config.yaml
num_attention_heads: 6
num_key_value_heads: 2
rope_theta: 12300.0
tie_word_embeddings: "early"
parallel_block: false
init: "normal"
init_std_o: 0.0331
optimizer: "muon_variant"
beta1: 0.95
decay_fraction: 1.0
decay_shape: "linear"
max_steps: 9009
dataset: "wikipedia_en"
Each number is 128 + 32 x the weight over the matrix's rms, rounded and kept within 0 to 255. Layers, rows and columns count from 0. Numbers have three digits each.

# layer 3 attention query, 192x192, rms 0.124, rows 24-31,55-63,87-95, columns 0-63
114034147110077097098180092107173099194144160162123104134106146131139180154130078173046125063219057107097170170166177113150190066255108196149122121182174162098229141044128145044065085066132050
062125176176146147167100093186126118111137037184122125145164168207114191118178168134113181114149112173105131120033158183164140126074087125131173151114149118138117161138170096121174117122163178
142159173110100197158122116137180141193118159093134079064255110137179183141117083207207138095112219141189173066183107136063141125125160198205137057096175062055133143166076087137178171184132140
090062087105162072050104092130056106168037100139132132008145138119076149186000116040100225009085136146134100159115183093134138022094113135150232055156171190211085127132193195172115010116164126
162152143203172158153107182093115183081154167102093093098238100160120187186191213140142089114117161103122070127079116139067162161205097150178126106171160188065124139180172111174135122168095124
082122177174157133234110111122064159088101152103180133179159147130105085111090086056144209173151120083049004125080144138152111204162184139189142132055108169109167158110058181089103201170173145
107105192094200204065115214093102206131102181024077087079137111152130168145073087166105110163168112117134155141076130175137171160110137151110149133162080100114142081248146075088125093042031199
157094137062130108151186128165197126067137099151096195039071180114168138209087155138086177238119156148079145122118085144099115171082059245158036066132120068169095112059159150162255091130194069
163136112145111112152189120156099189119150159127147141050126079137136169134061136119097147139135137124128122139106171169182106178163114092141123130136120130167150150119154116126130115143116066
110065166140096113114140073160139085168129156121140121130113116150142130119152163168079154102112105130106193146112111130138159119223101183168116129145124148131113171080142116060132127065112099
065082174206158124100064062130171097112088106161141138143122158147131175131179166169131131111163103131139147097134189138152110120096137094144125107184161087096078173132150092117121093136111133
124158128113070124107118115122186127190165148116142104133165106131190178082156128177164140161116167126119171086160144157111112154109131156164135097087148127045156168109097093133193170186111105
132081124096160104106119141143063137110064135125131118078153142139118135149044140048164174058093118086115138160116144076127105038138115147138197061166130132144101085096148112163129063118132137
131125114152122123145108151110103150118156139150109122098195103140108162169177132146113082110169110109091042085064149152081126147186134109140143134125162117128100169142147131125113086156151164
100126138132168147184158093129055146097107106096142126122114113078132111093123112053133115122154171089066084120109140134143106136117161134148146125103126136106143138105120139124119181131112166
182081106104146136059131152057136152105102192084104102122103154150122133096153126135127135129170101117147152119112119119159155147113121088133147136128117107111095129221136123139144141080083170
128097104122138131107178155180171144092145144124111158109083121121131090196115111140078118168128182151126132123132093122116099144097145156154101083132157119157126122091124140159202089130137096
154082127148127125105211091152040158117137159164197111084127123120158199130078167170069185157139118158124165117097133148104138211111129069130165156097123130106176176105195075157132178124111053
132048144092111110105159129137143086183142172140125100137097140145138151168144115175060142090208080112095174167158175122134166065216108192144108118181172144098202146063136133071080097081130085
130158138150142177190097170192111106112128036175112112141140161208102162121165148113113178121150125141121139125068157179152155106105109165149173145142162116118113202124187120108182099108141173
129159154111112166161145114145149143188128140096143088101237114140136178154131080192167113118108182138173166079167131128067150114136156186209148050104177070077142161156087104131207173162120146
101076107143179093065101110140070110166067094139139123016141121115103149179011116050115197017096128151142121174107166114119122045118135099142199078138161200194090100165178199164102053136163129
184139132180197137157105148107131173097170169122090086096217116156127160167166203151153090135124156118109077128081118131088142169171115132156135100152152153088103118183166113169131125169114124
071128161163132114203103083116086154089082111149140155185176157157127058133102092063161193155136133082078033121079126118147113196155173112179146118085136165103151169094068173115100158166176144
120112167091191174057117201080115193130111201031093098098144088141134156126076103142097107144175110109138152125106101151125161143125116153120134139153070110108138086198148078097130134078050179
196100133068149138170170142152175129091152123135083175063087159116148125185120137151086162213122159128065152113138086128089119157104069205190045074123118089174122142070164134156223091128167096
# layer 3 attention key, 64x192, rms 0.148, rows 23-31, columns 0-63
169083125161125131097185123182030161116141153188193120072124104147148203112083196177080198165149124155109140106093147154112129225143097056152187159109120131124169185127195086157131185122125040
120051148106090093105174091118163098191150164163134117119108136126142172158141088174045131071204072108097167167157172120145176072248106196140120127186163163097223143050125137051065085070119063
080143169177164146174104112184120111116128042187138128134156154194109190117171162130101173114134117165119130108034153189156140123084084151125174137124152131132137164135159111120167117127151167
137159158112099180155124115139168149200130164088148082077255110131173181141119076194202137100112217129175163069182114133060140120129156201204144054096182071043148139161081097132184176181138129
096065098105167068066104099133066105157051099140140135008138134122093153166000123044108226025090140152137100162120193104134128036098114133151225066151167193210081123136187192175107020119158132
153138153192186157143105160100121177086159161109083090106223099172123184182184219143145091108125155108120068127080127145072162165199092142179128105161161178068114135177165115175142114164088127
078120175170154134221111109120074163100102143101161140180167154136109085114092089056150204159156128083062022124083142125142106203165185130181140128059113162103161159110072181102114191170177155
119105175107201173060124205089107203125110189021081089080138107151128158140069096166107122163169119109137156143087122163137165158124131148110147138163084115115134089228138083089131111045039192
170097131048143121153179125161185125080145107148098184058078168110157129198079150140081160228117166134074142111126087132101114169091059230157034074137112088171099117066172144167243088144196097
# layer 3 attention value, 64x192, rms 0.145, rows 0-16, columns 0-63
115119102091108211136142112123094078168147134143143097090145111107120144075136136144158139063125126199109122159109156126120108174066164130139108154157129103113165131124149153056121170137118187
188135099100110126148146124103085123102083104102122103083138130127188137134091127116136112120145172158134181142197147123140137104170108134125132182079137139165061076048127147149119154124106106
124108128150142157100175107167122134120128133133101065119163112123130097105128091151154143091148121066095163155160128098113142164088159114124134102125125109107133109144140158157158120103100132
199134069128072145130189119084044155150090161161155068131117106136090087132177147159094082151086126121103125118072086161120187134146137113113176110171121112201106150126145165106136191126131111
153070164100129186144065137127200122118112121108187067136141113116068091103193135075073112166101146154130168098128155103092163129097097106162128115164145175105144157151132089075167140088165157
116133166132135106083149154119100097138143130149127138062110148158137112097120151101137134104175110085138092207100171110143164118053091152136185128141126173072172129124162160184131137161170095
114037160203127127078089154109195198129082101134141070116137122125105091152116111099165109075113133173124129098116197099053153142158105079156167094160120160126164168151149118111137137117149127
168133128097135122100141134127037176117090106163136134172107109105115095072127137112113096154159152144110104125046075139119156109139108076183179163065159096130132157152122112144097141124131101
134147137104167142172105138127112121136127101148102083126147116162131160153118158106117147143178134101099146140157128065135151129120155137128119128125119166139119097124106161166165139108206157
140126124140129132132127101094141154111133147148106055100172105087140113138100111148137156126134121092128108101225137091133107128125132108139181159187190129118098099123107136132112143103128166
130154183082043157181123137115099104101158162145205096129170088107116150138084098144168080123114149076159153130095094112104105139112133125115118137117141159179140095112140124107147179083162099
153109119091147158211120167129143086156118103158118141145106201152155128112131158154137102107135138116146142120148126165105166098173116113169178172128124083155090138160131150150092122156135066
136078119156133148120141157158177130119132137132139125098143130171132139106157156158160120136106122100123168137133178091100181098168135095145109096090115143134121137063146095134102135136116166
120153140155112185130122160150054143063126072175115113133113122190149076087126094159086179137166134141125116115102110152217111086149111160143108041116076159070137113104113194170132112211135166
110103174117111054061081122157163149125153129141136144156100120145075180134154146115126128111118130121158175054099084153132149115110066068112137145136148123120078117073157110138153151137116148
115102120136120063073094132109101119170127136150099153084108118080082137155106152099138113110160152162145120099121149125134136089121090158126181133166114113168090093136119097136102150150116109
126192146083143117080130106140078104093208071097127131144085118105127098104124060134146112104137112084097145139113093131092117129176120152141125142132129108100156113184164157139117128071165104
# layer 3 attention output (transposed), 192x192, rms 0.139, rows 0-15,32-47,64-79, columns 0-63
149163110075123173075184088134144169183139088162128128082172117148092128021106117105131152130136077057081104127073105132058102138077156114106078139157092120121072141110137104128060071137131188
087137138130083099081109093063143100052144126171099084141111171167170164131162139155150081158096046162158160120144117120141137142111105141089157147160178072139051113157139117125120144115117107
174135102124103196137138027128078116087067172124115194072163069110162146092152090105129119052149126096103109094138189070130116094125154046163109159176070155142107138133095090120133125068158105
123110099156126126119132093128129092145092133162130106180102119124149120152166153145133145166091090113110149090104192151094099146140161129135104169119175100189191140056197152180119255146165123
162211153168181117103125179166122207166134112121172056110162152084155125171151172077125123136108091090175150137110118155102142141136123143146183111149092150066183167117106211130102149123158131
164134105188090134105158141082162100111098179113140060112170156205140082129146147108123123094177118115144102129085169129142185121072168070160088127144150170148154170133153127161156159146127152
207184151048142136144171150146146205096155149141192131108098112180195094142107098098104091098090150165159150162130156106111128111115076184138174128131112177081150166160163106114106207123154135
074141095119108099054137113100174085085113107107107138223082095172094103144154164118150142085171102092117166112170123136139064117161060067130080164147067127137158159108069170095146103194126141
134169146095155069062103135119119126090143149129137137146186084053075140152111143098092133181080116131092156157145115120120056107181145164138126101155054204190173104090131130079186173209125127
100134126199172130089107115098061063202138127119125123138217151099151157144110095138118125179118146073098173073129140150158118122067103138129153113175110138098174138190119154131123098113123181
137133099137106156159153127107136163077110093164167100157143131122140117133079066108090079090109163121125163140186148132136101115159093135109105133171159111151120094134138085137088232137035073
089132118155145068040163110089168081152101108119161098124172128130192091181138151136172130067092179080155142151102104071097138168121162066177164155101099097129168141149157102136077132124099067
160230147115077144124120130087143166156095119138116150134155109117096184174137155131121156117124090155173120129187074131129117063133091107079161123116116148160192188094144094142166139161112095
134117110201114169075126129108104114107123099150134125121136145188137159171134121156140107164194161037114151136174157138131130081066127113134101121112171148138118169107079107110081097109189138
131161129112142124107116098122143102089167166194140147145174198153136132090112129136121135194089102117171143106079123156112154116122115095114077126148129144112125154140152098096095084161219118
096142079145115070124124039110125113156117175175132155094178126092178091140136136163083137087122120116110179065164113116132131110120123154159147090154159160150108119127124107196188088189105108
165124129116149141093100160141144149105173082089112121112132103095175144182072102199099107131118124119152103144168161147166095147123080097150123114159141169129109105060167090096146128155137110
117095122148160092092130084128179111154123143129199119108155133075141107117067147161112156145113087111047112120110130147104109117111168143145125133130151133095104161172091119101182155146155176
081093127158121054141144181126101106133176104104122114206097143095152138142145159124128095144037176135118086128139136139128071164087103122166101136050154103168174110121127135109175082130133124
103128105127143105153086188103161118119186150181116195081172109163120146151170145165145072125150153172111114086108149141123116116135077154160156131176101140162071118173124092096124114130150120
215170088084124183109109173188117181142170115115120159125137099173138135155109040098139140106143128189092118163148132122164183089201160117120156158127105117215104130139173148140165148159125114
091142139108074145181152135158180157134137100092105075110098129111124191142107114155171123129046175094153170189169091115100137125211135093140113122144111121153112082174086125176133087150115119
120192099160178149174124158211083168165168120120163066132147104106118134116145120120117138141129088124162090108132131155113124158143082197154205128181119108137145112039061155104082116168127191
118101159174116117133137077135099132117133119133131107110132126153131150076120115130145163147143141124087151125101105086109151132131181123106063143110141121138097131142131128114119102123150120
143137112146098183135141148163162128135152125104130120151126117102173125118169140108151158085097111177185157079133177153124174117096141096065134189125180121139152154132150179124106055090086095
151131146080147106158189170129188140098098099158122122147080105158162116113123105121108106095122108128157164141140144111078111135134109102123112136118167100143056145095119078092152111203119077
183069135132146083127151172162114117151189119129168117109133152152166164150080182148071148120128110109127094158121092181203113139112092101162171147116065158113099176136142143159085116117210149
133110151173118096148084102202118110110084169162126146122069123069061111149113172097137129144150067145151141093161128153110014175097115144111097075154135128099079052108095194162162126137116092
113126118134121099160167140150102191162168170136136138087073133133117143141083168128129106147136095180111117057116139169106143130153124101158081164169088175141121127183097106162064121118116191
138135139088175109119109127127209121119169189113068138140164131089172125106132077190130138165116157160131164118137160118176141197127138090100106198137084095110083170111145138107161124126075112
064119087185123162169186131115109174133144105053138130091061097154113090136076197101123137064143150149104099165126108148134110175143110160122166093094094165112122089121147110135148123120074157
127131161158153164125140162112157113118095114068122137193148127154117135134121172148146122161082084131125060161104161132152123157114178058134088123100108065152148055084134106070096124149130127
134099126139185113159126158171169153135129136130145116150147159093106125117136100154123108117168158075100103152050147172148146150107118133102149113137096123155103125146144125152107112125161113
143181111107068130132077181136189161114186133166080108081150119151095141132095107124106120141174154178141144134136111187112126170156106132138207130115161186112138121145137103094113157113122149
161164124175140131172119152128153142133075140125172079092150093151125138078141126149121100111118146103114157149095135087119134153100125160130164119162107126115066116116103143134140146098153133
096129126154142114135150151110114152121127094134137136100140169137124120107131101147107111148105113127115137160092117090129121123113110118140126166123153154149124085102115140131149117152143174
120081112177129072104138039147196001123113183112132136117096131079093096081151119108139165125124142135142162132090093189087123151075202107168047122159117117130099161197179172154139065156183079
152117122088127184112167103145083177129134169129176144118117126088106107148131110139142144112136134100160116125127150157164150119104107113120136147157132121126099118158198132139040191104152154
054051128155132082138134047092178000096076133151096138159102138147111074121158134140185128117137144112161130090135134123113100098101151076143095136157129149129095094154132084102142076109160090
148175137109121157126102173072134183162120116111097129144135149178109113150114103112114103152118137133175093130129101123188151110137045110120151099147119147153173124118089145138131170104077112
117146107132134147141113155116137182146126148151119120149156068089159125121114090118087109126123096130121143109174137161141128090123154121123125111129130160122127105151158130119173128131146137
153089139101134125079113135152149144175155146100158155094154149126094111089097155130134103133105113062128137141095160148121129138125110135096135103144125155132142134104141148127122143145114137
134077143133101119139089124098112089106110156201101100172090090148146096133155121147173077149131145155168134134131124103136092157099100104113090106152152128114116122200129099128133098095103088
103132126119116144151098138162173163134105101137146143102143102129127114110104125139142108123108125127155081138077154037100181130133132130128156124137133106097133198127127140163094103088148131
119107133115069096125106144132161066075132138152109086144104134146124098140222182061124114148121109121074127085182155125147080108127181039114151118106164079114126154128107097087159070138140092
165117112121124171098142179160107140122153139062156100158169141192153114132157125144097143111148135104162125156124120148125158095125088161114149129089093127094151108094101150125099172121114146
051129119130128135142166123082147156166153116148117176103192140083156133107130119156127161152116121115173171129138078107109144177148079151126127165131142098141146116127092104152177099157144102
112121087104073110100103117152151125178082149108104135147138140090127125137105173118113113097142128128094120116068125102115100106205113144107138130141147101191108140133141100161086072214113144